config.toml
num_hidden_layers = 15
hidden_size = 64
num_attention_heads = 2
num_key_value_heads = 2
head_dim = 32
intermediate_size = 128
vocab_size = 736
hidden_act = "squared_relu"
norm = "layernorm"
norm_place = "pre"
norm_eps = 1e-05
positions = "rope"
rope_theta = 1760.0
rope_fraction = 0.25
qk_norm = true
attn_scale = 0.269
bias = "none"
tie_word_embeddings = "early"
parallel_block = false
extras = ["local attention windows", "gated attention", "exclusive self-attention", "value embeddings", "learned residual scales", "capped logits"]
init = "uniform"
init_std_qkv = 0.0825
init_std_o = 0.0
init_std_up = 0.0825
init_std_down = 0.0
optimizer = "adam_variant"
learning_rate = 0.00332
beta1 = 0.9
beta2 = 0.98
weight_decay = 0.016
lr_head = 0.0155
warmup_steps = 274
schedule = "wsd"
decay_fraction = 0.772
decay_shape = "pow"
final_lr_fraction = 0.0
batch_tokens = [8192, 16384, 32768]
max_seq_len = 384
doc_mask = true
train_tokens = 136200000
max_steps = 8418
dataset = "wikipedia_en"
Each number is 128 + 24 x the weight over its row's rms, rounded and kept within 0 to 255. Layers, rows and columns count from 0. Numbers have three digits each. The size before them is the row's rms in percent of the matrix's.

# layer 5 attention query, 64x64, rms 0.252, rows 0-63, columns 0-31
094:150156165159130122121127162129178123111087136159124071127114108109112145144096122116139106125121
107:071178142152118097102125106164083084153156141128102118144146121152105124134113130112154127090151
131:171086114099154150100132099124178195091090139139153101101081107115132154113117132150124139143143
135:092182164143117097167087149167153114155129130132116106132147115122111101132151100097150143131089
120:120160116158079103173091166114075082170126120120096138175154144148137094168122123123121120101118
173:168081128125127148092184111095122157098113110138140142096086135124124160130107149143118098136168
189:182103148124070112123160128087120153116102117144126151102073130142133140144122136152122114134144
092:088171114135111098127071110156153117145126126116104120179149146179111112125087134154148141096120
084:159128126121130083149152125120145140127111090164151068128131124098166121085110114102175109144100
072:094152172126112125103119126107139163143112102137132131141126126134155080102132125117111152117136
073:121154146122123121165124122104182134095097125075138144118125157132144096151182121131112116148107
092:098112117113138117160128131136106149116097130123153111157147151112151110153152116120163112162072
078:117104131134134160166136132145106117137117112124155105096122162117160116097095134126073121134146
087:145159148140075154090143116121098114143168172130112158142112143151172120124111128110152122093132
061:126145160142129122146125105140125096141114150155167129165126146131083142086125114136157145102089
071:108130099109138130127142136135144155078125090127107141120140128155144124144122147141129126133103
090:101162160147119107122147107122179157144121136124093155101124111128106118091147141124125139101131
094:132143164153097188072119119125109127120175152111091147104103140144136112135129111128117128112187
067:111115109121151125174153151127116132115155141120097141117127082106183109094128150138150089122121
079:115138129188108148130137087125141114108168171130129153095123130110123087104129113122136115106107
072:169097097124135147106106146130118099117100137138191091155153130124118149142139124106153163156103
074:108113108120145157186115126124129141143133131078127160103144091129103127153105154144112153127112
090:123136151148099187072118130135105119109155120137126146107125139137135097119139136119117134138142
087:110155179132121135125110079142183162148142169083122139131133099147094109136124131117110154090124
079:107154132134113125145165108130169162121097163118144107155120128111152110141068121082143147113069
084:149125134146160111130158167133130123125104136127139096125130123117134148151119123095164159160141
079:093152170155113140126146129140133137142103128140139122162134133131137124135126092102115165126081
078:141080063111166120144140159130132101103127118128100155113169138103146143153124121151101126159123
083:124118124077148113144126159108138117136132139097146107161116109140135146140125159114100141119109
078:127131184159148122104122149134111116135148137128151129125112098166087178071118156124183145074164
107:135104108100136111173138153125102106107121112129146129116136152121177117126127131129133110160090
068:153126130165130135167133121111136112123132117126124130099165085141108136107077159165158117096132
111:176151091162145116129154123119191144148126127104147079111114130119126157126128110126097129116139
116:109156120156103126174148185122134121151130150089134149123170098117129104109123128076156151116074
097:085140126151088106173123185139085108163145159108108152121156109141125105144145128091165132122087
131:168104112102154159092122073088135128096114122157145117151086155141141134135119149183112099127163
151:086151134141105105173112186174114098166153155100107136137150108136122112135137112089144141121090
073:165122106167056090163142172067090125148100115139127152138137135150137089136167122126120099109111
088:126150125132080146139095090099099126140110140134120157105123173183162123114129107132115142135097
130:066136123151164137149122138190140105127153126120141129096179094128094122102174124084127136158103
106:089134098120137150112130146132089073102120122130103132153130175113182157149135103169125156165141
096:106142127122187157098108152137116109137108143097138109155105139135114127120127117122100126162153
087:125146170135136151096111089129121141109139181078111115122155158147107115131200131133124146127083
093:111106161137091140116128140136115123137145130121148118120156120137111095115144122155150117175140
100:118128113102138123147097119125107076110121140110141118137112147168101160142142107151097139115128
096:141111149128116108138117140142143103132127089150090125105105152174166108135086129165133116141117
095:157098162116097127159108106144115126100123123163149106099152123158079106119144147167111121133105
091:147114116106152175111103131155112142135107133114157087118109140129140142169130130159103113092170
107:145089135116113111136135124107155158126096118116157077129164108147138154176119137173084119109098
104:136134140122123140134123163146142165124131095130100126108107139112105134136106140100111142114151
097:139117149086131137104103135125147094167152158132136135166127115159115083150084118124112118082109
107:126129159094073143121110150117113087109156092152087152112172133118106136128155133135143158160141
081:141120090163153102129110118111098100126159141164087126154116144145161104136122145105109119139145
101:117135112102095116148121113129091086115139107186114162150129147105142097117109121150121164134166
092:123121116137114135124129131155087144117146170139076112136098187106109113140152133165107139134123
088:096156148097125079122130100129146161110145148138115107156095118120141099127093094156144078148131
098:118112157141115120118127151157129129121151119178096131148118139106132119161133109126154143189111
106:129141106128155112127144133144145107111150135105117113129086131116117136149104135089191137129139
103:161112117118140114138109121120134136116143128160129101122146135115085073143129128119114129152092
101:120130134158155118111147139094176163136122130149103104137127114085107116125107085104137126127100
108:143118151117119103170103083136092107118125151109113124124141130148117148164143129114127160156102
103:088158111120133140142147128130116163086112144111133127131134159114109117081133140128102124133162
097:105119127138162135175102121147124124113119120115165148114070144182101153152143169090127127142127
103:155149123096125129147150137149099143092078121116148111114139147117113141140128128127155155169154
# layer 5 attention key, 64x64, rms 0.249, rows 0-63, columns 0-31
120:139147211193143081151165139114153129117105109107120125125121122122127105090123131085127120141095
101:129164155161121138183128140102137159143123173097142130130163107140134129119147119101122134132067
084:170099166169138164147149129082153167106089119115151100092116115124114152133092165093125105140115
111:083178113108120133158103143195113100174159126095107142152123097131129099096148114096130137115115
036:144090157106127128091159132095131141124124128134131141136122149163145135163116121166123139121122
146:161088148154142142115161122060132169069098123157159106095132143117116162149105142150120111163129
071:168137145173066098175112144103123125149099116128110117123114140145132129162106123130132101125143
166:131167089131058102173078140143117102170131121127085145171105130163140095152123112123133121098149
089:117127143118141125176144152130109158126121085140161113167172124090128112090115147087156105158111
092:118153142142116116102166160122110146136115155092163135140131096097132136122108143097135104139077
093:135131113119097137109152158122126142143160102132139125075105090133111148168111104139129116145092
086:130113126141139116095125196127113143141126174111125105186108135149119167095120121137138142155115
109:114113141076120133135098115121111170111115154109143119159136143122152130112140131124146113125100
096:142176144183062101084156141138135118123116177152114145162132111139132125121153127103119170103138
070:146128131120115094113123155132175134118100117141114143139104150175135131066082138122167145144122
085:113130123109164114136132133137104124113150131128142083099145125131134116180106075138109136167116
082:131152167119122151156138096145148163128114098116114117115125093112122115114174097111116123125119
095:120169129124115113079167096145100148117147172105158161119147137120163110163152102143098125102098
088:129129121113139130148145101116083128131145159121128105166154106115140142098187130129110155140068
092:146116155124110115115124119177147120131122131095164134156120123104165160151162124119127134103102
094:140119122136144148113117126126095111121124106164138119146130171110113144098056135118129185136139
081:096101164095140132152112103115118145117112169125158144103166145127105137134163114164099164085137
084:121162160130118145081136103163128088092148129147155093100117138173137083161104113149099150116155
103:146150152117127146115146105159149165141095116126124135123093092164121133124130098104120179090113
081:110161132120120108137159174138142170143134134120138114156100113134115153142118121085145189132127
088:099116109150149119128151141110119164131159141107128086106149132123093140148120127144157095148180
095:089150156157126097139139132135133157103138105119116094143125158117148133137118087106102145147142
092:112093111114144148134092132103102072107146162149111128112152144076106161136112144156127151149119
093:170129123136131151142130087126115136157134157103135136097144113144125128096115138076136125114112
092:126131088163142135133158109082114169142143171096131097133162153129134113111142121111136118142068
093:111091122091103112124110176090123090104146157165137100134151149118108142108118129139132149156098
094:123117115124127128156127105111122145121147125110129121150131092089125158155167126104181088133144
099:158126137158135139121112092119167174096112142138102138142097149105139141160103144121147165110124
103:113170150151120121168140167127155146110127122126142121141148076110151090138121118087130106118077
061:093142107119128140170124179140115118174149175106137131113164110127115140107158116126101153152125
130:157105131130137155081135079090132140102128101142132128142088167155133148164102166152120138127155
121:104157132114121114179104191157124105165155146121118115133158090124115106123163091097140106132113
079:155101127140132169081151097086144135107105133137132120133099165133131155133092166136119144164137
155:155151127136050106180097149108102112181125128120113133133132117175132103148140096149130087106135
096:092122119128200172118135130158128113117113124135175108101167129107110149073144157124125143181117
103:107143094138163123075081161154116133103160140091122146125124174120150144112107150143122137156149
092:134145148100190172097088153146142130128123136105126098099120142105124125089133121144055127158178
096:119164156135153139114130118132153144132169188065117103099153162111100133114148143149125141110118
095:117139137114125069116142120114114132125129184119134129153194097160116152096122148169153111150133
109:112114135142116099119064132126133109116128147094158115161100136122091147140143181157109134129151
094:125113142128140075142095146138157118129162137136109106098122134178145104138088124175160146126118
102:137113164091115131183104121129105132121094131157155105117166131149114130114140151200127171100110
100:134130101084155160107105102164151151111139100112133090111146126170156097183167133155118086118167
110:123107117104107126133117137106151149123120105122164119170138107151153141194143150169144148143104
106:124106123129108133139144166155142154117116111144111110111133150142093132135172114080114118116139
090:139123137086111139101126105121133097169128085142120120155127125113098062150150089119107145109107
112:148124115109079134130134141117121116122125096150092146134156108124105140097122099135121128135142
102:115125086159164139131086145131123088119136126169103106121090173150163093140127107105090126156122
093:135128076142110122134127113149087143121106102149109164148113142124140077125092156152102134120146
108:113131108125131108122122155146124120113154130164086098108120168125108089142178113123112125125138
102:100143148132117083138145134136120156125177166116137127127120110096103101147114153142120089140115
100:132128132131136120122113199141096124124114124175116144097137166080121119112151134125132160142114
095:109133131141159102137152106110127094129171159127117133110114089101125123163081128114120144113163
112:139124100107150144146113109107130098105120118184136116111166165110119079122135093142078148147107
097:128116106155150108102143150098164132107137157151130134144152146089114134115099111116161111165106
110:158137152126138147171110143128111137121127114111113133133084128155161123147099112109085127124131
094:085136126122131181140124139116114130108120123110149114092124151109109108115140130133076113128144
109:105111158123148098148112113138132151098121102140165125137097147145115138120164152088137137119120
103:143144106117126152137117112161107102056119111096143123117153150123134135155130109111088154154162
# layer 5 attention value, 64x64, rms 0.265, rows 0-63, columns 0-31
090:143172129159115133136123099100160116122123104117138083148162134161157137142136173113111108125132
084:120110123126148102126128118156104095131119106241129135097107115160103129141125104149141122138148
090:110136111134142092117122124147109126122153098172134172134121126124120147161121147112124168126132
086:105101117124121107128151114148113121132117118159117152099146128153073129088085089130187132142116
080:145140147135137155121098144131156149122134155096176095157122118076176137143149134153096139114155
103:123114149101133114129135139127110121122150167142155179115140123184075131141135098146164174108156
091:128122134133090136127123120119124148123142164077104165150131163156077118153166149145121101111045
092:139130132093123119139136140127126119120106132151142128160077113130088137134139108159137076133127
076:136132156125094104128131111143131113138113143125107144106101118155103163079168109157100119184113
080:108117115144137129119127104137134094124098124102099135137143144118082132125128144141126095181138
111:135120106118168164136137135124125114135095114164149083129160109132116122122091095097161131113085
091:143150130166097109112118128095148129142120119132147107150184099140140110107165165105134120138065
082:149144126143129144112097119111158135123122155098154077170130157082199117144116134146090126085137
096:141120139146141129097145137146103096111143126192143130119148071158131113116154123115157136119116
087:118130126151137138123119138120161130117117127120154127143116077101162127149162144168102122133141
088:149170102166115150136123118101149134116102101126129092141168100149154101111142154092096128155091
082:134164129152094136120123134121154162124144121095126095115150137113180108141127172150098129112146
096:092124126155134116114132089121140133128130173107115114126156200157104110098114117125127160168104
086:090095143105121106130121122117133125133106117096131114124107164189135122145106118176131111151150
095:112110119118119101132134111119122116130137205144093164114110161130165123164111130159152148131175
083:106117141133092107155153110135105110124132117121094163105141077161077167084163129114163113142109
080:104092132109127125124137140133117123141125128158106188087113160136055128138119092133157145148116
085:154169132128118155135132155107161148118090118131127091158136094122181128137157149144092112112153
091:148138133122136122121123151121122150122151114087092124152075105068182139109121168132108123121099
091:116125130128130131125132112137131094121120134077134098149131114109115145167077128113129061136120
113:133114109105135126127133132130134133131123163120132214137136085139146137166151115087150123083125
082:170163109113122146131109147125149139111105100111151107161114126124178112171140146133095130116146
084:145137103131139102107119124121136120111135163154113132125145145111160118112093144179106175143132
085:132118109116101115154146113144113126142123157124137150118128123132123152124077134153148148163091
102:127110145106118149110128106136114137128162161065122157138094175107119125119145127150123138122149
089:113113120123129153133150102150122130131105133129117122131132141137153104091098126114150110110130
104:111108135085142131113128116146129101125125179091124110130122097091126172117105134137173103117119
111:106121121075092118128105140172127109145102122137108154160124101139125142098096129145147194083119
113:109103104131121127107147137156099132132129135145117105155125152154090136074120134150156186149106
116:138132105107127112136128146140127141138106096154121095102130147130142159118111106090122138146128
110:084143050086156144155113119116143136118108155140122135124114107131131132133120137126114115146118
112:116127121162144143127123133108126136123123111151109098167108120115137131139126111114126111128141
100:124129098151113146128149157100155145117102171127165069157121106093182170134117117108109072120093
100:136129106123148140143110084108120126153121114126144110124104170147103134131107140122100188145087
104:112144145102137143142137116139125138099089180161086103132106125107099137155137121178138147137129
114:132134109110131133119115118136128124121107159109093110151149113062145123161129136147098125149096
113:124121118071155107119104123130159162135179168090072151143100111143122112165119143121117132122128
091:129102090117109120111126145138120138132156129130155130143122102112145110142148140099146090129090
107:123137105140115106132127109140121120125156107090131127157117085085127120126158141100176104108151
112:113141143183132132118136132115123129109089120142121100102132139152075138105136101159168129097102
109:137134142134133142138129156110120112120105108152162171129194091098134133141135090116126101120168
103:116151162136142131132117144088164170123141057110150122159116088129107112148145143123109141079136
109:139140112179105129134142108122160109145110172157145135094132105085111152120142155109116117158085
107:134147149095136159137119134114162147126145087072143140124127128111134132172117167132092109118131
092:122120119168158147131107129069110126143083107134096126164114138137083103112112091139146134105110
127:166099123136152173112130119121133142124128112102166148133118099079098112122121139124129092144143
126:143133144141151146136115088123116107147150081125136143092104157141127133143093150101078150179125
096:121134106113126135135110119098131133113130096143167171120167137128091121129122075115140142096171
091:131097121064113109090123136153097128148129149115137115152126159136145105149125138142120143155114
106:140144130126107163131109123104182145137146086076172100104127125097157122165121164110085093132098
133:123118157114133077125125134102137117124131126119099152135125080172106166164154087102075120116100
103:114139129126123136108116125150135130143084104100170171110143128127151087114133167163162180159150
117:145132130117125138117137129106149132127173168103122118122151118082127138158140104136098164058128
112:104123129168128136114136121110133110126115185121127140112139150168106129133169160193098163166097
106:113144167102092117154126107126145139101162091129140157104108129092106104146164181130121137126133
108:142145172104117088116103120105141110129108128100133130129114080143119121174151117111129113090086
104:137129109122126170140109122124176130153149124120129112107135099070120143177080137085126138123105
102:142116123106179126141136119156078138109149125134139104143161136120079119127166099139187178144181
117:127117094123119151153135121122137140131158138109149131133135144078129114166146094114149151119154
# layer 5 attention output (transposed), 64x64, rms 0.266, rows 0-63, columns 0-31
097:191106067119130120156098149137103121125109097104142100136136152141166144139140120122133134172108
081:082154153120144129114176115099155137144129162122110117152126107099132134116069138107105140101136
082:128089159117068142139138118119124096183118125118122087156103133131123119128145073152108138130108
095:068191157139138143107126103157147119150144151133109175140100110130109095121102128112128115091141
090:158061092116147116162142140113131153080110113125145098120152136124140157106152147138132117148104
097:075155133133126128119114122123117155169096149140096109142103141130094083103072127125115127139146
081:145164115129091130114101138119127127176083099166133135102149115131149095120117098152115149153176
091:104146130139159134126125123104138111160128143159102142127161079119167104130075163094108179118147
080:143168111143124117118143122077095135184124115180114100114119163153155114141111150113113127125136
080:116119155136170141135153112156117138143176111143140134094136137139161159115121105118143147105118
100:075163104095172111132128141160154125093166158103113146133097141126128174096113149121134122112152
087:177156093104115123134108129144120117115103088126120152079091180103147129146131100128124118139128
092:172080080115149131152108161119127137094116097104133098120162129130135179127147142132132124179108
093:075116126106160126135147123162139156083087140143124120125134147098146107111144123123087137118116
080:170086137135128122187121134118123144115148122123172096089146159114138141128146157116105112126104
089:176096076092133115154098144150111102111129095121144106124133169148176149141157132142106115146137
089:210082099140112120151099138104121125105101088119130113119145161155144134146154124137127120172098
079:137145099088179158076107112170147123126130116153145139134131097123113130108123084113187118166140
083:144158157173124150127099135109135136199171142133126139115120113088081128122119149081156123113137
088:128137192141119169117102116121109151139147125114167118137157104116056102161120128115129120108143
092:105180145155128122104156110130121129143125137153123168117106145153118064144108115119131142093138
087:072165158137121148114143115139121146147170161147124151134112099122127098106119123136119114069159
093:185083093132141108167106152113091122104138110119150097112142164142157127145144149122127145157099
084:152108145132088133140125107136124136114145118129157139100183109142128117143173150146090122145119
094:145156163141150146122134116151174135140162102105108159110135105143138167110151116090114148123112
100:095162151090132134123115147094115143136130149117152135135112151099066104117111110131091115084136
093:167082082123126113152107158089118118115131105108135084126147146129162157130148137148125141164112
082:138082142075144160162107122163089126086176104114168108139155139117123150147120142125097095150154
083:114182127129126112105100105098131104172138109138092159144125144143082133134092135128109108115191
087:090097135160145136120134136165129142125136114143120104104186098137117142107171101158133127132127
086:084156110142187123089121131141159109098139138109129180142151121124093148141144111134142130147127
103:118161146147173133126139103122175158119122115137122114117137140162090117111125124067105136138116
112:132135156135171169126157118083141160111135136090160083137125129144077127115144120111117120120099
094:189131108099154129158114111105113140138139104085138136113132125126145112171138147088122076132127
132:150146159134118141112109136128107118114115090102111113164200139105119120148135155168116091140129
120:172133165180101148110135130195133100105143103163126092129131141157160139112122117105126129142121
105:168174111116084108125126122124125116130121139169154137124105116158124101130121139135160190117147
107:143167150120124099115119095170112096130130112167094125116120134157095111106160126160146185115141
114:159161119154107158125139141178116090143130144120106107134125149101155187142170090152129096121137
110:111127131164119126079102087140143139156139102109119133094141089206141104128107091107150162113093
116:099126154103171150100147123148149121148165119133159127096129129174085137129096164135102143105120
114:084145131143092166146158141097126129118095098192131115161131119140145133122106087087158124121111
087:173126103089137134167140146096116118101129115132105101155133120131119143121109150130123154096147
115:106136145121137106108186146119130156162122159131164109131079123112115112124099106114113143119129
116:147138157151094146131096126185132144161085154124083122115133131104172135104097126140115156178156
106:167129120129120082147116109128131167081166151100173089103109113143115108132121187164119141128135
109:141145143158096087101115100127124084161125138133097148138110149134115098088109088129186116139134
100:147131137088132172126125133172099129110090160099145099139138135145120158157102096194110155127157
094:133114150186135084101134096123131117175119102123125146131120170127099119101110090129148089157135
127:153180129135070145138123140172137106130116185155147125127111104118197155132120135126126133120150
065:180120115112086107133146167080111145072160093153109141122089114163155121148124135142125141098155
143:114128088129110140130129145103137119117129173109131119128123135097121167146140113163160128118121
113:165144149165119123150125135167116150111129166152133056135125122135152137124165154162090131134123
114:134141100110169165171139144089132123101154090166141137122131107133121138134161136112113122075148
098:112158137161138124104100108138111085152107106168103160158099119112091141094139087161153128136154
123:113109066131131161156145131166119124118156118125120113108163172112162096110121189128171115141125
109:101119160122124146128096132114155142115146141134152147135098126104116184079120073127100102092125
131:132139160126167110142113118130093109169130099142111128145107157173122112116126154137122107147110
122:192106106099129150162070118172105118144125097127140126124116130143145153139098092084125121145125
102:107100148156150133107123113098135140191093133095104128121136101108112129111076083099173125148150
092:076140097147160171128174132140156129145142127106108113121125121089112134089102110118137157094126
107:132175126154152160121119128108118112080083146164167127167118111153126133141149099186104172120130
091:144093100126119091121119140088130155085164084134113147113152112144206146142109136140093110126105
099:159125133152138118091087132142097099118124123174121140140109119187169147105157117160092132112080
# layer 5 MLP up, 128x64, rms 0.27, rows 0-77, columns 0-31
086:117135096155177124135175104077137072131124136152146152129131097096155119165110104168155109123111
096:157120110123153127105138126102114126145127143152130134119159092108151167142092129159149184136090
107:162132135087121117121180085143111099112136082146115103125126154136157132110099145167136152140110
102:156103142102153119140165126080142144137125141101126148133104153152081113114123140124090155140155
095:137123129116134176139128124117168142094163144132117142131107116184126101186143141108123101136136
093:117139103075125100114127133142152183108134114119120188145076125117117132153149101135118104168144
109:124104146135107125153165119146103155107166124110130109112097104143116146158139168188143099098143
092:168089112099126103084171161133159114154113116143137131092161166084150107118125112127142106079089
113:127111114100101128110185098124126154106141134103168097084099114156109177156119150132112159132134
095:187120110113137130105144143102119165107137179144144147168116137154099144091121171103119142105140
090:118129149076121130144188133098111117132119146168125108151109127112103154114145115141128072128132
094:137113134126091139100159070101099125101156157141138117112099160142146132103103098113104107122119
102:163148154107139146152138108108114091095098151110138126124146138116107193113076116122100117148124
083:121065108125138164096126100119165090115135142126090164161104126170134138128113140150138113167121
090:144133101113131139096131115066173131124114135156115133090146119109163185078124133143133141117087
098:129104141163106121141145082128131098133150111122109136082120168140111163128125148149094146097141
093:152106124097084130136170130115152122105100074145127166107144119077126123097100125127155139140129
100:145114139114133101112132076146105094116152144158160115109133102137089095104115153112138141131131
099:119095095147147110100138117115113163136092120152149172133140175112142125094094180114132150170181
092:134116106128094125118168126128170138120144100125144111110145139128096116122125089146119105156138
097:131149131127148150108127166116138132097116147164126126114078157132119144153152106087154112116103
104:159078149103143148143114132140162105119153159121089155105134108088155091126095150116162158120138
103:140110148099156132084131128093144136138157067128144109130136144129117145141096160165115149155130
100:135130095118143168141113136121130115107144143147148147150126126105137129110124164131158128150149
103:145107134158155112137134086116145161126142090164148094121099100157149115099117149117150155120160
113:122128136092105143125185095107169159118115109137126121150104107159112130122165137129107132138140
098:143120101116110110102183089135107100109119160120160111105140144140136117194137146162135119120119
105:158125152108104163144137147148183121109121115148155079101098161134100118125151151156131122141136
107:128133121124123114093127123112133126113125112097179126125089140131152151122149188151101165112177
107:157132134125107172075150123103163130098125132172162119166154098109112109120129125169124126168128
109:134103116142106125118121144133098153123104131160141123098108106115120140136088136117148080129114
114:158136153113148187093195081086119146130143139138108129108150124130116140085145109154141074110140
102:128114190106131151115142126108102145119152082127117126149151142151105153151143132120143085133128
091:163146151127168120106134134099133173105117143094109164095154106136108104160115128136129117088140
096:119105154157159148104107127094132161105126130100127186112095158147167130148118144166123130143145
097:155087110130178130149155166135133121144116141087113162107147158129115113140101101091100134078159
095:128110138120123189131113148118142104110139146156170098135116135120150117114122123133169108126108
102:150114117124118154120139130104146122118095169142136148142121089090130156102153112146174159119122
113:166110165140157107152143114116100135096143136156132104110111118145161156124120161126155065128147
091:128111110097136137132146140092141150126132144151145152066118106051151133139137101194106100124104
121:142082126112136139119128148132150116131133150140148124137078098112137124126126165106107133126125
089:135078102113129165103144125118115140106138131137128155149098088115169111109116120135099107094124
104:138139152092129126143152133117116142087175123166166154044127114152137141095118116125131151125119
101:144124119118120162151149105121129115076183135101086112117113151094136155103133105092129115119157
097:125116109092128093103133109142115186104153100105120150165144140131152127145135136151108103177164
096:120102104101115131105134157123091143088082121160164170139078110123111128166100115146112135124161
093:134131163101140135102138150122107125096128138125170096162097141120145163147086157129098142098149
100:135109091135168094105117127062119126101169112135124123137091148102114150134135132124103132122132
097:164136116159152104126160105119138157126146132170110114115129123095134136136127076100103119129164
093:126104100104116104084141121144108118138096151144141143147121120159082156155106114086075113132172
097:188124132088166131134120127074113144109140119097096159150115115097148161090106133120137144083084
098:140111137155182133107139133133110121120128166149126143134161110117115121172107136139178091085097
090:129106131139115120050116156133134113130147186169128133114101153150102131101135143143134149153158
111:161125117145164115126126106105163109140158122112110174102109120159080118151136144154118145167133
103:109108096118146139097195159146110117121099105139134118146130148124161114135071101126132127175138
093:143116093124123155116156138149135096083120149137114135119093167112114180146078093126095162109105
101:169093163127156163132111111125108121116143187170164143128116092118150114093134119109130122112179
095:154101117148102144134144132136169125147107096167151114089145162097131129166117122094149151163140
085:163121131106171139117110080113181111142111151111131133142109119133138125166159171138093134109162
101:102092095151133120117137124098129141061112142146166164119123106186141112114124142131133112097115
088:155100095080143113172138098109168124132160153112092143139106118139090128142106143127102121134148
102:143127099150111153108154118136121153074125122141150122135126113129115122092169147097167091097147
111:153102121164139099129144112109177126129167125131147204125102140101127148120118150118098098141148
102:167107108105122172107189126128122146084131142120139133122128127109196123156126131126128109105112
111:130098086104122125118165124122129153127155169124131138105138116160102140092079124166132086145178
111:132117088108117116104149136096148141115092183116151192144113100112161148111157115140110086135114
085:143108132122146154176130117107153136088128130131143117059127128128109098172109130116112089099119
095:161097113074134162132111154104159115115142141121135187097101146126120083104120149129154104124146
103:191121108156180147106137135092178139079100103149104132155100138104163122116102134119135098132122
109:160106146125120099089144073137109119121154145109155102120110090140160099110111187151137128149162
103:137120140112165137133155130051106173107148129145168097139149137164133126114133118168151124134127
100:121061149134121138130157117134143111124069144144188169109108105110143090114103148141138123139180
097:129103118089123139115178085094161146138112121141138153134143087150172126161151154127133152084133
102:139107172118109131051138114107128109113139139129113098130096136107176153142118149131090123125155
098:146104125144121165132113145091161107113095121136124161109106126104165098124115111094130114108139
094:117106132131124137099148124139116112122082150085112131141160169112121131123117156130070112139152
102:144131159136143117135133140130113179080093063146107156128097116165137195127117133152104108117137
110:142098142107120100124120116125118172132086114164103118120089091153133158108130146144156134131138
# layer 5 MLP down (transposed), 128x64, rms 0.252, rows 0-76, columns 0-31
097:093148142151139113150084093104141117148110166160124156075136138122131131133101086150165170118170
098:097138177141148097141089137111160179094159108115150145131090120140109092118105130125131113130127
103:129151108178110160111120116143149114174107125132134167140147118125184140133104117119103121123123
106:106119148143136131165139123145184111117099137144098081122132154123153107116160122151110163128152
098:149120146085126144130126129165140175130162121080119162138105134149157140099131078116099115115148
097:090158095096095134142123118117155140189136061140127169144128130135181151143122118104169123130098
106:106083130139086158131104141155113146082140127110152118134114169103117154120127112155099149146149
094:111149111141120108101139126154127122181113132162171138155124133122109137124117126128103131131051
116:121112140145079120129160124161128107098134133098158103092102095153106114126108107125105163176124
096:090132146128171114127116132090122141181160106095151087151168176148107138143127137107162131149165
092:150184137123132135166124089128127148144123150080091160125111149123135076176133167101143095104106
100:119137143110108101157100084137105165154133113107089114114108126116115122143152125128166141123125
100:107158154141141137136115113134115136149116115134148118089153132055120090173158142126079116118117
093:088123115103103098144103061105154143187161106135143128102143141146147128127151117130138134118125
088:112132134127134070136104163138127190157109130137136128093118165155153104109133125153113092142176
102:076115129151105133115125126102128118142140119163154098092109111067141155115142159122153128128102
096:148134143128144134114126092118081168169083139105158136143106124129113177146151133142131086118108
098:130147135163093122114144124117138136094108121129121132124127141150133143122100111128201173138097
102:137119174122121112124158116154149155130138079145130128111115150151098122144156129110149142111120
093:130146138151179146138090094110146097171126082095086127163131126130099160113120102101129123125096
099:096164170145145131134143132099126130132122131083106139118103098160084163130123122193099127167129
102:144114128106131118127113120143098135170112149125098129142143116084108135111157180124126148110147
101:150166076144118128153054129141130124106115118159134157096106129154146114104134109127157101147138
098:131132141171121150134085126124113128129143093143115151119174133106159154141128099148115127118114
104:141149106139125173149139119134136129105175131112155107103111114129154182199115100121126146108110
114:108109142122149127108142139087116135144103148071173119124135160141099160110133129146112132126177
102:147138114111109165108141156086109157138144185077119121101165115135129126092144161107130155137135
102:102120119111127134116139112083121133157132149145103139124113104152159143102121127093148110120150
103:146147133125126104078082100086103146107133161125168143136152138091138110105144087160136163169105
104:115097099172104145097110121152163112085139130165168128123142123103130132097108138163119184117109
105:132135101125123144121121160126165145140113174096165142109100117153120162122163165159102118112126
112:125116157170170123087106104134115123099102121107118148119113112134112159149097110148068155144178
100:129093161129100125100115180127110127127121121110138109058110100115135145127078128181138158127171
094:118194162050111118117124107144115146184131111086135111134092129137153113139177116111107128165123
101:099112156117122090130125132164129149126194134157086127132122113103111170113111121141118184122150
098:162120105140113169140120079114149123150125127142144136144170104185094170126146159134082148118130
089:114129127157109152128105105109126139165142045088129119118131147111146195166131128087123121118145
096:092146143163122140124096120125097138138165087109132129083148116131119141103129154130125147110144
105:103120097106106136095148123133105156158130103166140086155153129128108122155150134169113150112128
093:077132113105116150156135091140107162164166162117080154113138135152121110135155162136126164124114
108:054118140156129114140111130158121115142123100187129106095126123162136117129079135128120131163132
094:127158133113131140135110128141161137176087143128145130151114121135116108157126147133126103120106
102:104128143110109172145137172137150122105071146158090137171108136158124117112130129146112119119123
101:107115148116131093151103136115081147077142117118108156108120158093134124149136134129100141119123
096:075154113121095115148125103152097141173148079108113123127134147118138164156137102144166137150121
098:130115114106113127103110134118141110191119162146141124105115122168127137149097132145125135151085
096:130158124134174119117097128131128132129157148142078155127144136120101117174165129098138179115124
098:167139164114161102143110074113118127170111101111159131130127141118112128133106139155110162091114
095:162136134127102142116138115078141172084083166123154124142135170143132117083141141166146109145123
099:084114144137155115142135105118144128196130130086077173142153098169161128137159103130109123122151
091:127134139127123152119073120121120130186128148167103132118117110181140178167114098146114116153113
098:127126098191137136139145104115123104143145166159127105146098104125064116127151095150151131114098
088:126131154112110134132135096148093191169126123120136113122149135169123129134150116113106122142099
108:148130134129134155116092144136084161124105172132106145159161105106105142124143180156149109153086
104:084134116156133117139101093123097098137138131155125093102167154100123136138083115132116138138078
095:127175118135105187151116153109128110159114092135168132159135141126120153121120118113144113140159
098:154119125131148122132141128128113123172142094089138115123138093107117156163119119099144121117122
096:118175114112134130123148155120138126129123071049134140155094115146131132105126083167124134115071
091:109158104073137121110034097168102134160113123124174122147128141153129119130113126141103149164111
103:074107113130106145130155090087129127138092143140114142090152132125101189130135139161158155123177
089:119121139129148095179145124120082140165106134135118141073133136165101164139145101114092149177127
103:079114166104105154084121124085125119160134170113111128135117114132146172096143113125127147136145
111:105152115150133136160139125127103133079106095125167133173167095160184145120141133155139138138116
109:122154083126098121132110135108154121148105140154134134103151132103145081122100157091132063143152
106:104129125108126121139115128134131152183133122105121181069157174126127112135119141115198138112166
109:145146134132128143135113110101122083134120153129113139146147116074071127098127164122117157109122
093:132129111111111126110125106120132121196158106133107065138127115120117124160154116129091123096100
093:117132120143121116106051128163087108133123119126089120097088137117112148125111162134140139133093
102:137122150125139166154115174132129137166112073075144110138130120163123155127110097092140127143104
106:076106131138118127149087131151105146165115087134127156117170140128163137143123170113184141153121
101:110154132152100111093162156147126146111148178155156138119151090130134129135127141134167112147101
101:105130162158079127110119099096135116129134108106118144103111059109151187182140158117099118140125
099:101168139123110153172132082124119188143098115123127135148144097120128175150128190110134133106108
105:086133205123132167136118141083175106155142107132126121135169129128084152096115099124136100138121
095:124138157098155095110076132102132132161150134116163136152141168107131119109125123124147138114174
095:146142144131111148104076104151109161172107143145153097123157158130135162100139103153105144137144
102:146147141145114154104066149142138149141146104152135148149160130145137152085076167166135138092084